Weights of a small transformer language model: 14.8M parameters, local attention windows.
Each number is 128 + 24 x the weight over its row's rms, rounded and kept within 0 to 255. Layers, rows and columns count from 0. The size above them is the row's rms in percent of the matrix's.

# layer 8 attention key, 192x192, rms 0.0447, rows 52-63, columns 0-191
size [116 116 108 112 101 113  97 109 104 109 106 106]
[[ 92  83 141 146 120 126 158  99 160 155 142 139 167 126 153 133 114 143 134 128 130 135 121  95 138  95 149 107 118 139 152 139  98  92 132 202 152 111 112 103 109 120 130 116 172 127  86  90  96 133 165 127 121 120  84 110 106 120 155 138 160 130 157 169 134 138 131 156 137 127 166 143 111 167 127 147 140 120 110 110 125 118 155  89 112 137 162 148 148 137 114 152 129 106 143  88 126 119 100  69  77 139 137  91 118 137 137 135 125 135 174 105 145 186 154 116 118 132 111 130 142 150 143 137 131  97 144 131 123 156 156 111 160 155 175  77 143 117 116  88 166 131 117  96 147 127  85  78 136 111 127 125  69 112 137 140 136 139 123 142 131 135 178 130  81 100  97 111 125 107 134 133 140 103 147 141 131 137 149 124 109 125 139 129  92 111 121 114  67 106 101 120]
 [130 141 124 142 137 136  89 121 123 134 122 149 141 162 150 128 137 144 118 125 153 104 137 105 166 106 116 111 153 116 122 149 137  93 121 149 180 121 107  63 163  64 123 155 108 109 120 158 125 108 100 117 124 143 104 110 124 134  99 130 168  89 133 154 149 139 158 138 117 124 106 119 141  92 117 124 113 112 117 189 160  64 153 131 147 102 155 153 159 144 135  87 103 133 113 120 145 128 113  60 147 127 149 106  98  88 114 179 166 134  95 131 130 118 132 148 137 116 140 140 159 106 197 117 164 109 155 120 134 116 157 103 106 174 128 132 104 103 101 115 136 112 132 134 130 118  97 139 145 139 103 123 147 123 134 143 162 140 117 153  89 119 124 157 123  85 127 151 145 118 151 125 149 132  93 126 129  64 138 133  83 140 145 135 145 158 101 125  80 156 139 102]
 [128 127 152 168 153 126 122 156 126 139 145 142 118 101 136 117 115  81 133 119 139  78 114 111 134 131 119  93 129 129  92 108  90 131 148 140 143 134 148  71 132 100  84 169 120 112 109 139 116 122  80 136 119 140 148 144 114 163 114 153  41 160 149 120  99 163 117  91 137 115 149 116 110 151 130 149 139 144 112 108  96 130 114 122 127 102 101 101  94 156 108  95 170 136 105  98 164 123 148 116 169 115 122 113 122  92  68 105 150 132 121 118 141 147 148  88 132 111 118 143 146  94 114 128 136 112 134  92 103  96 120 122 105 113 158 130 130 144 138 102 161 126 128 107  60 136 115 121 105 103 118  87  94 115 123  97 155 127  86 152 104 130 149 135  78 118 114 156 110 190 152 129 154 100 122 151 104 113  86 120 126 113 141 104 134 159 117 128 100 126 134 157]
 [122 113  97  71 175 106 144  70 157  72 112  90 112 144 146 137 134 105 169 103 126 107 154 169 125 106  79 124 108 114  97 131  86 148 127 176 108 172 129 191 113 145 131 121 111 105 142 169 121 107 130 139 145 106 171 155 140 164 147 129 106 214 138 136 107 121 147 127 123 160 121 138 155 107 112 114  93  79 149 100 115 123 123 102 177 109 102 109 137 124 128 138 135 125 125 139 112 108 140 106 126  93 115 113 118 124 136 169 129 132 142 143 106 107 131 105 144 154 100 115 131  92 130  97 129 161 123 107 122 106 112 167 152  93 145 128 125 128 155 135 137 123  91 132 115 106 126 111 114 122 119 121 160  81 112 103 101 115 142 126 129 161 141 127 106 151 163 129 104 175 107 133 118 130 106 117  88 127  97 139 136 134 121 138 130 184 122  91 154 118 125 118]
 [120 130 115 130 105  91 101 125  97 111 107 125 165 133 130 132 103 149 121 156 171 155 136  83 128 128 123 145 139 137 101  73 170 129 146  96  96  98 136 147 106 144 121 157 127 123 132 135 113 100 111 134 152 119 116 130 125 105 127 131 161 124 143 118 112 162 130 176 171 127 141 107 146 108 129 133 142 128  79 104 142 129 118 108 151 128 131 151 147  54 110 115 113  81 149 152 136 176 104  90 170 147  98 119 151 140 107  86  92 138 152 110 123 132  88 126 118  73 113 154 108 145 143 106 135 151 148 122 137 114 136 173 130 142 144  84 107 118  98 134 111 119 135 187 101 179  89 144 120  87 128 137 113  90 106  98 107 139 173 108 141 109 111 147 161 114 137 152  98  81 138 181 103 131 117 136 103 132  98 111 104 148 134 140 109 111  96 131 124 116  85 116]
 [123 171  90  98 145  92 125  87 113 127 171  97 130 147 135 129 180 155 147 111 139 144 162  69 116 166 189 119 129 136 120 109 148 123 110 119 158 135 110 137 132 105 103 116 116 123  98 123 141 116 140 107  98 128 141 132 124 128 126 144 149 148 117 142 138 130 178 127 147 107 120 116 115 152  88 136 134 115 123 138  74 115 112 108 136 144  96 127 124 107  99 111 100 119 148 110 126 103 114 117 153 127 142 122 121 134  90 156 131 101 153 129 149 152 128 110 119 169 122 164  58 169 143 150 159 103 142 114 151 108 137 137 131 126 151 125 133 100 160 145 123 115  83 147 157 111 164  97 140 159 159  76 122  89 155 135  86 136  96 115 104 148  93  93  74  89 125 154  91  98 126 102 140 116 123 140 107 110 107 118 159  88 132  82  90 133  95 108 136 161 137 158]
 [ 95 104 150 130 136  87 117 167 121 151 100 114 125 123 110 130 137 120 111 135 129 185 120 131 143 113 167  98 202 134 134 129 106 111 123 134 123  94 113 173 123  80 151 159  93 107 130 122 123  93 152 107 111 162 121 155 104 129 144 136 143 154 110 116 146 142 107 105 190 123 137 170 139 159 110 159  92 138  90 102  97 118 115 132 164 125 141 174 148 116 133 126 182 112 112 170 120 104 118 126 168 151 125  95 124 127 105 119 158 132 123 125 104 114 142 100 117 145  97 110 139 106 128  82  80 125 125 124 103 131 122 128 104 149 115 143 135 133 126 137 177 168 199 124 153 148 147 177 128 132  99  77 111 126 113  86 147 114 143 105 129  90 133 120 101 109 130 130 136 107 138 133 133 103 100 113 116 120 113 151 149 114  83 188 106 102 135 120 135 133 146  98]
 [122 142 135 159 139 102 126 159 143 146 127 131 105 112 137 111 101 117 153 119 159  99 109 151 100  86 123 100 134 100 112 110 135 143 138 161 192 108 114 120 111 163  82 107 165 116 103 122 128 135 124 144 132  94 128 117 124 158 129 133 142 159 148 140 121 125 147 118 122 106 135 163 175  99 146 100 148 111 129 129 133 124 164 133  93  72 130 138 134 136 122 140 162 126 107 103 159 105 115 119 146  97 142 117 126 122 148 113 135  94 127 113 128  93 128 142  72 143 116 121 110 117  87 119 105 114 102 152 118 153 117 140 117 189 137 118 137 145 136  87 139 138 153 138 134 151 136 106 124 145 115 150 117  96 165 164 132 109 123 140 153 109 139 169 102  85 183 113 183 182 169 143  97  90 122  90 143  85 144 167 127 157 156 109  96 149  52 149 119 120 118  91]
 [134 110 134 165 151 175 130 128 133 122 126 146 122 120 129 141 143 111 101 115 123 136 166 129 129 168 146 133 125 106 173 157 134 141 148 150 142 106 153  67 126 100 108 116 149 127  92 124 120 115 152 147 157 189 113 145 150 187 140 117 113 162 101 160 140 125 121 108 147 143 118 160 127 153 173 131 127 120 123 136 129 125 131 122 134 102 154 118  79 103 161 130 119 158 164 140  81 136 152 123 140 110 143  83  69 157 141  71 117 120 116 110 150 175 120 104 130 142  95 109 119 115  90 127 109 105 191 151 135 115 126 126 134 175 120 121 103 135 158 135 137  72 110 113  99 121 104 171 117 162 132 110  88 145 183 102 128 156 118 103 130 111 147  94 102 149 143 131 125 133 117 132 148 138 145 130 178 126  81 101 108 169 140 140 153 158 142 131 115 129 159 148]
 [112 163 134 167 137  88 101 140 141 128 116  67 170 121  64 135 114 130 180  88 115 166 112 126 146 100 121 124 127 146 139 143 127 124 132  73 103 109 188 116 154 160 157 110  92 130 151 136  84 118 134 132 108 166 129 183 142 133 139 131 133 167 125 117 121  96 131 100  97 115 127 146 129 100 114 163 134 104 133 158 134 141 144 169 122  97 141 114 172 120 108  98 134 143 141 123 118 134 113 126 131 139 117 121 145  83 151 136 117 102 163 100 135 109 114 128 144 112 149 132 144 140 112 115 154 136 155 133 159 124 107 138 101 154  99 138 110 164 143 125 138  77  89 142 158  80 161 141 153 110 113  76 115 131 119 117 132 107 175  82 109  83 109 132 120 157 140 172 116 131 124 101 126 154 137 127 139 117 118 122  75 175 144 115 103 131 101 160 102 133 142 149]
 [177 130 108  64 128 141  92 119 154 151 122 107 140 157 146 135 139 119 171 134  99 119 134 163 125 145 128 127 113 112  75 104 156 150 100 116  67 180  97 131 149 114 131 151  88 143  61 146 111 104 106 145 145 142 126 131 117  84 143 142 146  90 172  97  89 107 146 161 119  84  84 167 118  87 122 172 141 149 162 130 116 143 111 133 107 134 113 117 107 152 105 128 127 137 106 131 154 119 157  87 129 141  74 110 147 140 158 142 127 136 130 143 134 107 139 116 109 138  99 137 102 148 116 161 134 122 190 115 130 149 153 176 178 160 124 107 118 140 126 113 115 152 139 161 102 137 134 112 126 124  99 133 150 114 125 152 136 162 151 125 152 108 127 116 117  72 133 114 110 151 119 154 139 101 103 106 112 158 120 115 126 134 115 176 136 121 108 131 108 146 128  96]
 [120 112 171 120  96 126 119 128  85 103 119 120 137 128 128 132 131 131 136 165 150 147 143 108  95 119 117 147  75 149 134 180 146 111  89 150 107 151 153  80 153 144 123 119 137 111 141  93 157 145 137  90 118 118  81 158 131  98  89  93 133 115 146 103 129 134 103 132 150 123 151 152 119 119 110 158 118 165 146 165 100 122 133 104 113  65 117 115 140 148 136 121 122 103 108 107 133 112 104 167 138 176 152 173  90 122  94  89 123 115 142 112 123 107 107 100 139 113 175 105 170 101 142 127 104 135 155  79 160 132 137 131 106 126 116 147 102 130 131 171 142  83  94 122 111 156 122 104 146 152 130 138 143 139 118 154 150 115 123 139 145 124 150 137 120 155  86 128  93 138 115 123 151 100  85 127 109  94 113 148 109 170 193 111 136 174  87 121 134 113 168 115]]
# layer 8 attention query, 192x192, rms 0.0454, rows 53-63, columns 0-191
size [111 102 112  99 107 109 115 111 103  99 105]
[[177  67 114 123 152 108 121 126 108 136 102 107  96 122 137 165 100 139 119 127  86 108 140 103 139 138 124 121 112 130 146 114 134 128 173 172 143 124 127 148 145 133 133 147 131 134 116 154 114 143 136 131 146 102 133 118 143 136 125 136 127  90 128 108 175 128 126 129 118 147 141 122 136 106 106 168 128 150 111 144 106 192 116  53  90 101 133 130 115 142 137 141 145 129  91 143 125 159  99 114 152 167 134 195 166 150 127 176 101 108 127 146 159 121 139 180 149 131 123 138 132 110 133 124 128 142 112 116 141 104 102 148 154 204 123 110 117 131 114 152 122 110 102  79 184 161 139 131  94 117  85 113  93 151 108 143  90  93 106 134 143 113 155 115 116 155 121 140 123 149 133 115 107 120 174 120  95 105 171 142  82 100 141 136 158 115 137  98 168 129 119 106]
 [136 137  97 112 115 120 138  94 121 106 128  98 107 100 130 135 101 116 110 155 131 123 113 147 155 138 154 133 129 129 112  84 119 161 126  90 126 140 112 177 116 166 157 138 113  88 145 157 119 119 158 164 130 126 111 129 127 137 102 103  89 166  91  70 109 143 131 119 111  91 151  98 147 111  80 141 126 177 154 142 112  94 125 105 119 110  87  97 116 163  97 129 123 129 137 133 160 101 158 120 156 144 119 130 146 116 105 155 137 129 171 131 123 111 159 131 145 104  83  99 136 145 112  96  99 100 123 118 159 167 163 134 140  80 130 130 126 101 124 191 126 158 108  84  92 150 167 125  90 135 157  79 154 142 135 134 108 100 143 100 151 142  87  93 128 129 134 119 122 116 128 103 151 149 108 131 112 163 110  88 141 144 126 126 155 185 151 146 101  80 124 129]
 [121 148 109 136 114 138 114 100 170 124 126 154 125 149 148 127 152  67 168 163 150 125 138 125 143  99 114  76 134 129 124 142 116 129 159 165 103 154 126 135 150 147 114 156 124  87 132 134 151 109 124 129 135 141  94 159  99 146 126 154 139 165 132 152 168 166 117 117 116 149 143 106 119 125 125 119 111  85 150  96 128  79 121 106 121 112  73 156 157 140 165 133 165 131  91 105 161 118 175 131 116 137 151  95 185 130 164 100  96 183 110  83 129 135 125 146 129 149 114 137 113 145 150 148  95 124 127 113 116 114 143  96 178 152 128 115 105 150 120 133 122  98 129 116 142  82  95 136 115 162 107 134 124 124 142 153 145 146 130 182 121 143 135 143 141  92 108 132 155 134 130 117 116  63  99 168 156 130  96  82 115  88 141 143 129 151 153 118 110  85 140 141]
 [119 140 163  99 145 103 143 115  99 135 110 137 124 146 163 115 115  96 172 129 134 108  94 121 104 142 125 114 180 143 130 107 157 127 142 155  93 145 129 125 112 133 129 119 184 143 122  92 156 118 111 141 100 154 151 156  88 144 145 150 101 194 147 186 111 121 162 121 135  84  79 123 122 131 132 104 129  90 130 118 105 144  96 150  78 149 146 146 115 156 130 134  90 165 129 109 120 158 119 139 132 139 124 154 133 144 173 118 123 129 165 138 209 135 158 142 136 116 142 115 128 132 137 138  95 140 137 105 173 117 159  98 129 120 174 138 106 127 144 121 166 130 111 167 121 145 140 152 131 114 150  99  95 136 126  79  95 149 140 123 117 143 137 123 117 145 142 159 151 127  94 152 137 122  85 138 126 130 122 108 124  97 127 183 150 196  88 120 136 155 136 120]
 [167 151 126 129 106  79 149 121 156 158 200 116 140  97 121 150 143 144 126 120 103 133  94 133 134 105 159 132 148 162 111 161 136 105 129 112 159  92 110 131 136  94  94 159 127 117 137 153 127 110 113 118 162  90 133 124 138 112 102 141  99 124 110 136 145  84  99 158 116 130 133 126 119 113 121 117 121 144 136 137 102 152 150  74 135 152 151 135 135 146  47 112 105 118 151 129 126 163 116 107 145  98 129 129  76 127 114  80 121 144 150 118  74 127 106 105 110 146 107 116 129 139 169 184 123 105 126 139 148 100 137 128 185 119  81 156 175 107 159 108  95 126  99  79 143 109 118 133 106 137 137 110 154 116 121 143 138 123 152  80 121  87 119 137 144 120 129 128 100 145 152 141 146 120 165 107 131 123  92 151 112  95 103 138 118 136 179 162 148 117  97 146]
 [144 127 130 129 112  96 114 128  86 104  86 131 122  93 147 128 165 139 149  92 123 140 141 126  99 112 173 151 139 135 106 112  89  86 145 122 140  93  86  89 147  70 125 113 118 101 204 128 109 141 121 114 106 134 100 160 146 117 125 102 113 122 111 143 140 158 136  79  86 155 121 149  90 152 104 134 147 142 135 115  80  85 134  90 123 146  99 146 108  81 141  83 127 160 109 137 123 131 147 171 154 133 116 117 148 123 134 135 128 141 166  99 158 172 136 114  97 110 101 162  92 101 153 128 109 116 159 129 156 138 159 102  97 151  94  93 125 128 148 137 120 149 149 160 140 102 118  78 158  94 144 115 128 101 138 123 133 111  92 141 144 127 125 171  94 119 126 170 131 130 137 132 109 119 141 159  95 152  97 134 152 128 146 179 105 126 124 140 124 119 131 133]
 [137 108 128 130 145 126 152 172 132 153  94 147 145 110 116  93 109 159 120 136 130 129 122 128 146 143 140 109 144  76  86 101 142 129 136 177 111 136 130 131 125 118 132 105 128 119 104 111 129 123 137 130 153  82 111 176 134 142 114 118 195 121  66 130 129 113 151  94 146 179 151 142 123 109 143 134 124 139 114 108 140 107 132 159 121 141 118 168 131 147 176  99 141 124 133 122 135  82 125 151 100 113 131 105 145  93  84 138 118 146 126 144  91 123 120 149 125 157 121 155 109 114 124 128 125 126 158 129 122 117 103 165 114 143 145 101  91 171 144 169 113  79 108  61 133  92 158  96  81 132 126 154 137 143 142 128 147 170 118 166 112  72 150  81 112 126 126 113 148 138 113 126 144 121 171 118 189 166 146 153  89 140 136 126 127 137 130 124 151  87 145  84]
 [127 147 138 133 119 152 122 128 130 133 119 138  91 135 173 143 110 139  94 149 115 138 143 143 131 138 140 176 150 123 116 161 171 150 104 163 110  85 152  99 138 122 123 128 142 169  92 147 131 132  77  91 112  96 105 137 126  78 165 146 117 155 122 141 111 145 129  90 129 136 154 164 105  94 143 147 141 152 115 121 142 118 106 145 129 145 132 131  99 180 120 125 110  90 126 111 118 119 141 107 128 142 185 157 122 134  62  88 145 169  93 107 125 106 122 123 126 141 149 138  89 128 106 149  89  86 107 125  92 133 115 124 115 144 101 116 133 132  95 178 137  87 141 107 141  95 120 121 119 131 101 160 148 138 121 117 124 126 107 121 152 112 131 142  92 149 158 151 125  86 164 127 155  72 165 136 134 129  47 173 105 171 104  93 146 124 131 120 140 130 130 137]
 [166 100 119 148 105 114 126  95 124 195 117  71  96 107  98 106 106 133 124  88 130 127 129 114 124 106 166 131 124 101 155 138 141 125 145 159  86 113 157  87 125  84 122 144 155 141 106 134 135 120 135 148  98 150  83 102  98 156 147 168 152 126 139 140 112 123 153  97 147 116 109 139 119  93 122 121 129  92 138 119 107 149 137 136 120 156 170 141 158 150 148 121 145  99 145 109 127 121 141 122  74 154 137  79 107 127 154 100 182 117 118 128 168 134 148 113 131 124 151 119  94 159 135 103 152 127 154 122 172 176 134 157 150 137  90 126 111  86 104 190 107 119 143  92 145 125 142 127  89 150 127 104  87  99 141 159  91 154 141 124 135 150 135 115 151 136 107 153 122  98 166 135 138 131 118 111 138 146 178 130 110 135 176 100 162 111 130 142 124 160 128 112]
 [142 136 147 122 128 147 124 150 119 134 117 113 120  99 136 142  96 126 130 126  83 210  79 132 112 113 150  87 166 113 122 101 155 126 167 143 138 117 134 142 135 154 112 119 144 127  93  90 124 112 142 159 133 130 132 136 143 154 137 113 144 110 130 107 145 153 126 176 116 147 150 106  99 151 153 121 132 137 107 115 171 141 128 126 125 146 149 147 183 123  95 132 143 130 185 189 158 133 159 137 106 124 122  98 114 121 185 186  78 121 140 127 133 141 125 141 114 177  96 147  88 161 158 133 128 166  86 117 113 106 123 120 168  94 123  94 154 157 155 109 166 134 160 143 140  94 138 153 122 127 137 108  69 143 139 111 109 105 165 134 157  90 147 146 155  95 145  95 147 103 150 154 114 139 117 126 128 123 158 124 111 105 113 147 120  97 146  99  98 114 133 136]
 [134 123 146 189 138 122 133 107 148 117 124 132 136 128 133 149 124 137 115 154 143 155  68  99 136 106 141 157  99 107 112 145 104 152  91  96 120 114 116 102 135  99 165 141 149 141 106 116 146 170 139  86 149 121 120 129 140 161  90  96 141  79 145  79 103  87 160 160 134  84 134 166 175 160 111 155 101 149 133 155  96 159 112 121 150 101 140  74 121 138 111 147 129 100 141 130 134 128 115 164 129  99 114 148 118 110 131 137 105 121 126 158 162  92 133 147 140 109 114 133 108 133 133 135 124 143  93 113 145 102 167 111 110 152 116 140 139 102  96 107 116 138 127 177 143 116 162 118  71 133 121 103 154 119 115 157 111 128 128 128 123 175 118 132 130 151  56 107  99 116 143 112 220 145 102 129 137 152 108 123 109 139 135 141 148 125  83 135 127 143 135 134]]
# layer 8 attention value, 192x192, rms 0.0444, rows 32-38, columns 0-191
size [107 111 107 107 109 111 114]
[[132 114 158 152 154 167 125 139 114 143 116 192 142 110 123  93  99 136 142 172 113 110 140 113 170 140 148 139 155 151 108 160 141 127  85 150 104 153 136 170 108  89 135 137 127 131 181 120 158  97  94 131 156 108 127 149 137  96 135 127 129 101 136 145 131 131 116 141 106 142 113 149 153 128 165 154  97  78 148 115 122 106 141  94 105 106 117  85  95 102 103 149 141 147  77 162 178 109 126  91 145 127 161 142 148  97  87 108 120 155 122 135 122 125 114 151 159 118 114 114 126 136  98 131 123 104  75 123 109 136 120 105 116  97 119 126 143 142  81 105 139 106 152 178 118 125 146 105 142 148  99 167 116 140 103 104 144 146 106 144 137 121 151 112 134 124 117 164  88 166 130 159 129 125 101 155 116 157 114 147  89 122 151 126 109 142  78 117 100 183 166 165]
 [147 129 129 109 117 123 143 154 126 154 161 150  99  89 114 171 176 156 124 174 134 117 126  90 151 145 115  71 118 108 110 130  99 112 131 137 124 152 146 122 146 100 133 192 113 166 108 132  94 107 113 141 126  73 151 194 133 166 165 138 154 114 131 148 119 132 128 113  99 147 112 127 100 118 144 122 114 145 113 116 116 108 144 141 129 142 151 153 168 158 140 119 140  77  74 123 182 139 118 120 139 130 152 139 146 118 156 156 126 127 119 107 153 151  62 191 168 131 112 139 125 156 137 137 152 149 139 116 145  68 119  98 121 104 103 166 137 117 145 143 129 119  95  77 117 139 143 151 111 114 131 117  89 125 128 104 131 140 119 129 116 111 147 138 175 127 106 136 150 160 154 125 131 129 118 116 115 129 130 156  91  75 122 110 156  91 136 140 141 126 138 170]
 [133 108 121 123 147 115 126 133 126 128 104 148 161 156 104 133 149 109 117 115 163 111 116  87 110 155 154 131 138 115 110 159 151 137 141 141 174 185 113 122 107 152 142  83 133 141 122 156 126 185 169  99 122 131 126 139 112 157 135 148 159 136 125 111 166 117 131 109 114 141 172 129 125 156  69 136 116 155 115  89 139 122 151  90 161 118 125 158 110 140 109 167 156 135 171 127 139  95  89 144 123 141 155 172 127 120 137 135 163 144 110 121  87  88  98 101 154 122 166 141 119 112 162 175 147 169 101  79  82 124 111 135 141 111 158  92  86 141 135 106 164 115 121 161 147 184 154 108 114 153 116 124 111 163 127 117 100 137 107 100 140 136 169 144 141 176 112 129 122 131 140 107 153 116 146 122 139 166 171 133 128 150 156 130 133  83 122 109 109 152 128 120]
 [136 141 134 141 149 155 124 160 152 134 171 137 146 159 139 126 160 157 102 101 142 120 117 126 124 146 107 123 136 111 106  83 157 112 130 140 127 149 100 146  73 153  98 153 112 117 112  97 114 144  99 129 141 131 109  89 121 118 114 127 109 154 106 158 143 131 150 146 205 128 142 131 147 107 108 129 153 187  91  99  63 107 146 127 169 125 176 124 121 161 119 119 116 132 116  71 145  84  77 126 116 118 127  99 110  96 161 135 157 111  74 124 118 144 123 123 111 115 139 111 119 129 138 111 126 130 179 127 122 128 158 137 116 145 128 149 143 105 134 106  71  94 123 183 123 134  82 103 144 150  86 114 145 151 104 109 102 127 133 100  98 105 121 141  98 121 129 131  95 115 152 149 105 121 108 125 103 174 119 154  84 105 117 138 140 106 147 156 135 128  81 130]
 [103 155  94 153 156  81 112  91 125 165 140 151 139 146  98 120 113  97  95  62 119 114  86 155 127 129 127 163 141 114 144 117 133 108 125 141 122 104 134 116  92  75 121 118 144 126 116 132 104 160 106 124  96 161 142 138 127 111 124 131 107 126 140  89 148 140 137 109 125 119 109 112 125 145 144 108 154 139 126 126 114 156 120  99 128 154 153 112 120 123 100 157 117 114 157  99 130 115 142 142 143 140 121 122 129 147  77 111 113 168 122  68 127 134 172 126 175 145 132 117 129 134 136 139 135  75 121 117 143 153 126 197 126 118 155 103 123 147 131 120 105 128 145 133 102 116 124 140 109 158  72  68 122 137 134  92 158 121 123  98 134 126 148 136 121 117 100 216 208 104 136 101 121 121  83  92 100 120 120 121 110 117 124 135 106  95 142  99 136  93 134 144]
 [ 98 147 110 112 106 131 118 117 120 124 174 161 137  93 103 135 160 125 146 141  96 122 169 150 158 152 146 120 112  97 123 175 144 136 102  68 116 177 120 141 138 104 136 138 132 112 130 126 105  92 111 131 151 149  64 135 101 160 112  91  89 133 143  69 151 101  79 127 115 130 144  98 121 157 122 135 147 121 135  73 120 106 143 167  92 140 115 148 132 135 135 107 164 110 134 163 174 122 131 176 108 129 105 127 116  90 159 171  94 174 138 143 112 140 129 120 169 131 139 134 138 111 117 102 144 140 125 153 132 166 145 115 143 117 184 110 124 135 124 179 136  74 111 140 154 138  93 139 143 135  99 108 133 154 140 128 128 115  92 134 149 116  86 149 158 129 160  89 130 131 116 159 153 114 117 147 116 148 110 125 142 148 122  81 112 124 126 137 115 102  93 157]
 [154 149 125  98 113  99 116 144 173 155 109 146 132 123 140 132 140 123 148 124 112 121 136 142 129 125 106 111 115 134 133 128 119  86  70 125 149 160 105 160 144 110  99 104 118 111 118 118 128 111 140  73 117 140 137 139 134 103 132 123 118  88 118 175 114 135 104 127 108 146 111 133  80 118 111 147  78 114 139 136 122 132  82 117  71 124  99 138 118 137 123 154 156 136 179 156 129 111 123 116 121 148 137 146 105 151 160 162 103 103 114 157 129 105 156 132 137 142 162  99  99 154 150 167 136  80 134  88 160 121 122 104 119  98 146 124 110 104 109 140 113 109 157 109 133 108 103 125 154 132 107 162 132  69  89 173 119 128  78 164 115 152 196 173 128 119 100 126 153  88 178 137 124 109 106 125 103 112 169 177 111 101 162 109 113 129  87 127 124 130 131 105]]
# layer 8 attention output (transposed), 192x192, rms 0.0851, rows 32-37, columns 0-191
size [ 90  98  96  96  89  92]
[[141 109 135 161 110 150 124 131  92 169 130 144  99 154 131 111 168 104 101  67 131 200 146 108  91 116  96 148 137 172 167 132 128 133 121 108 151 134 177 110 169 150  88 130 116 154 121 148 128 153 141 147  93 140  98 129 128 180 149  91 134 137 109  99 142 137 131 111 125  81 154 146 136 133 138 108 141 165 123 123 140 141 139 161 142  92 126 124 152 114 166 154 121  99 142 115 137 126 130 121 141 168 118 117 114 146 125 121 127 156 130 129 138 125 107 149 105 151 121 117 137 108 109 127 104 151 123 133 130 133 202 143 123 180 131 102  95 153 151 131  92 182 106 127 124 165 130 150  95 111 140  70 145 120 116 146 168 147 169 120  77 151  92  84 104 134 108 115 130  95 143 125 156 123 119 153 165 113 127 121 134 156 100 120 146 106 125 125 120 115  74 124]
 [ 85 129 105 178 104 114 117 117 127 118  66 111 133 125  97 104 104 100  91 102 116 109  64 159 168 137 115 176 161 147 143 141 124 151 135 120 135 103 116 140 134 138 140 112 130 120 139 129 124 144 122 104 148 135 112 109  98 123 114 133 121 129 126 110 146 152  90 164 174  72 110 144 128 148  98 130  92 127 138  88 111 163 156 146 163 126 121  87 105 118 143 157 144 165 141 139 115 110 158 117 138 153  99 131 156 169  68 119 153 102 158 159  93 109 139 160 125  94 121 128 123 132 150 121 123 112 156 145 118 116 137 102  88 174 152 108  90 122 173 108 105 133 113  76 149 124 150 122 160 143 156 114 153  87 115 145  98 135 124 132 200 149 134 107 123 119 130 133 142 164 124  92 124 155 116  91 115 133 129 114 183 154 131 108 138 136 146 133 131 140 116 115]
 [131 187 135 110 101 144 136 121 147 141 129 127 146 129 120 131 113 112 112 112  74 169 135 149 143 148 138 139 136  99 166  87 137 103  87 123  80 110 158 132 113 120 135 149 127 118 120 105 122  86 155 145 108 116 150 131 122 160 108 143 109  98 115 104  88 128 158 122 141 131 118 121 153 150 133 123 165  71 143 115 125 134 105 138 116 110 164 121 177 102 146  95  78  99 108 157 107 121  98 120  87 116 102 102 134 111 120 100  90  70 108 123 153 162 174 119 105 114 120 128 116 110  87 118 109 116 131 159 116 124 178 115 174 127 131 180 147 132 126 165  87 127 124 147  81 108 134 101 151 124  80 131 117  63 153 160  94  94 125 164 134 159  88 102 141 115 131 108 125 131 140 162 101 122 151 145 151  97 146 149 111 130 110 126 114 154 122 126 141 121 139 123]
 [146 141 155  97 128 114 106  95 111 102 125 128 102  87 150 141  97 101 133 163 139 150 151 158 103 184 185 151 117 153 166 159 112 139 115 153 130 112 151 144 105  77 126 132 128 119 144 118 129 138 149 139 114 125 143 104 142 162 137 154  98 100 126  77  95 156  90 103 101 147 147 117 147 136 145 148 128 117 138 155 108  98 112 110 116 104  85  91 132 128 135 122  93  95 108 155  80 150 163 135 103 135 127 131 123 126 180 124  84 109 126  98 206 136 131 114 120 126 106 109  78 147 129 153 115 136 104 118 154 117 124 115 182 112 125 158 126 157 117 171 151 136 117  98 160 105 153  83 167 124 149 156  99 121 157 126 125 134 160 115 121  83 129  86 127 132 153 130 146 119 115 107 111 129 134 115 143  95 144 119 144 106 121 136 120 175 128 108 106 127 177 134]
 [112 120 149 115 131 159 148 202  85 152 139  99 180  90 131 137 115 156  99 158 126 166 148 142 166 141 120  99 114 123 125 157 110  80 129 140 158 119 156 141 105 137 135 138  82 141 128 118 132 114 186 137 120 141 157 110 154  94 139 145 118 121  83 153 119 115 111 115 129 129 172 156  86 114 136 121  79 143 137 151 130 126 110  98 109 138 124 117 108 119 136 146 121 120 141 133 110 105 112 131  96 134 137 149 137 140 150 139 166 121 142 114 151 170 131 172 136 130 131 166 122 103 142 154 140 150 147 112 145 139 139 105 112  78 107 141 152 149 129 145 142 121 145 164 123 119 126 142 142 122 123 204 155 165 111 127 128 100 159 149 142 139 154 160 138 109 112  64  85 129 147 135 124 119 141  79 148  86 129 114 122 149 154 156 155 192 126 139 124 182 119 155]
 [137 159 164 118 141 132 130 173 122 124  84 101 114 162 138  81 145 121  79 115 174 152 118 119 113  53 108 119 149 114 121 167 147 151 124 184 135 119 120 135 121 118 194 146 135 127 136 149 135 136 120 152 121  87 180 125 149 126 166 151 120 141 117 107 143 112 127 161 177 143 103 170 163  99 135 114 124 133 152 169 119 145 116 162 140 130 118  74  98 106 147 142 107 136 124  97 110 186 162 120 173 124 138 147 159 143  75  92 147 108 110 104 154 134 143 111  89 103  79  89  89 133 131 109 120 125 109 139 129  98 120 159 154 153 111 148 116  76 126 149 147 177 114 131 112 141 151 153 129 121 162 140 134 143 136 130  95 137 128 121 151 123 119 121 104 118  95 150 136 120 127 125 161 122 125 149 137 120  84 140 108 153 146 139 126 126 107 136 142 109 133 117]]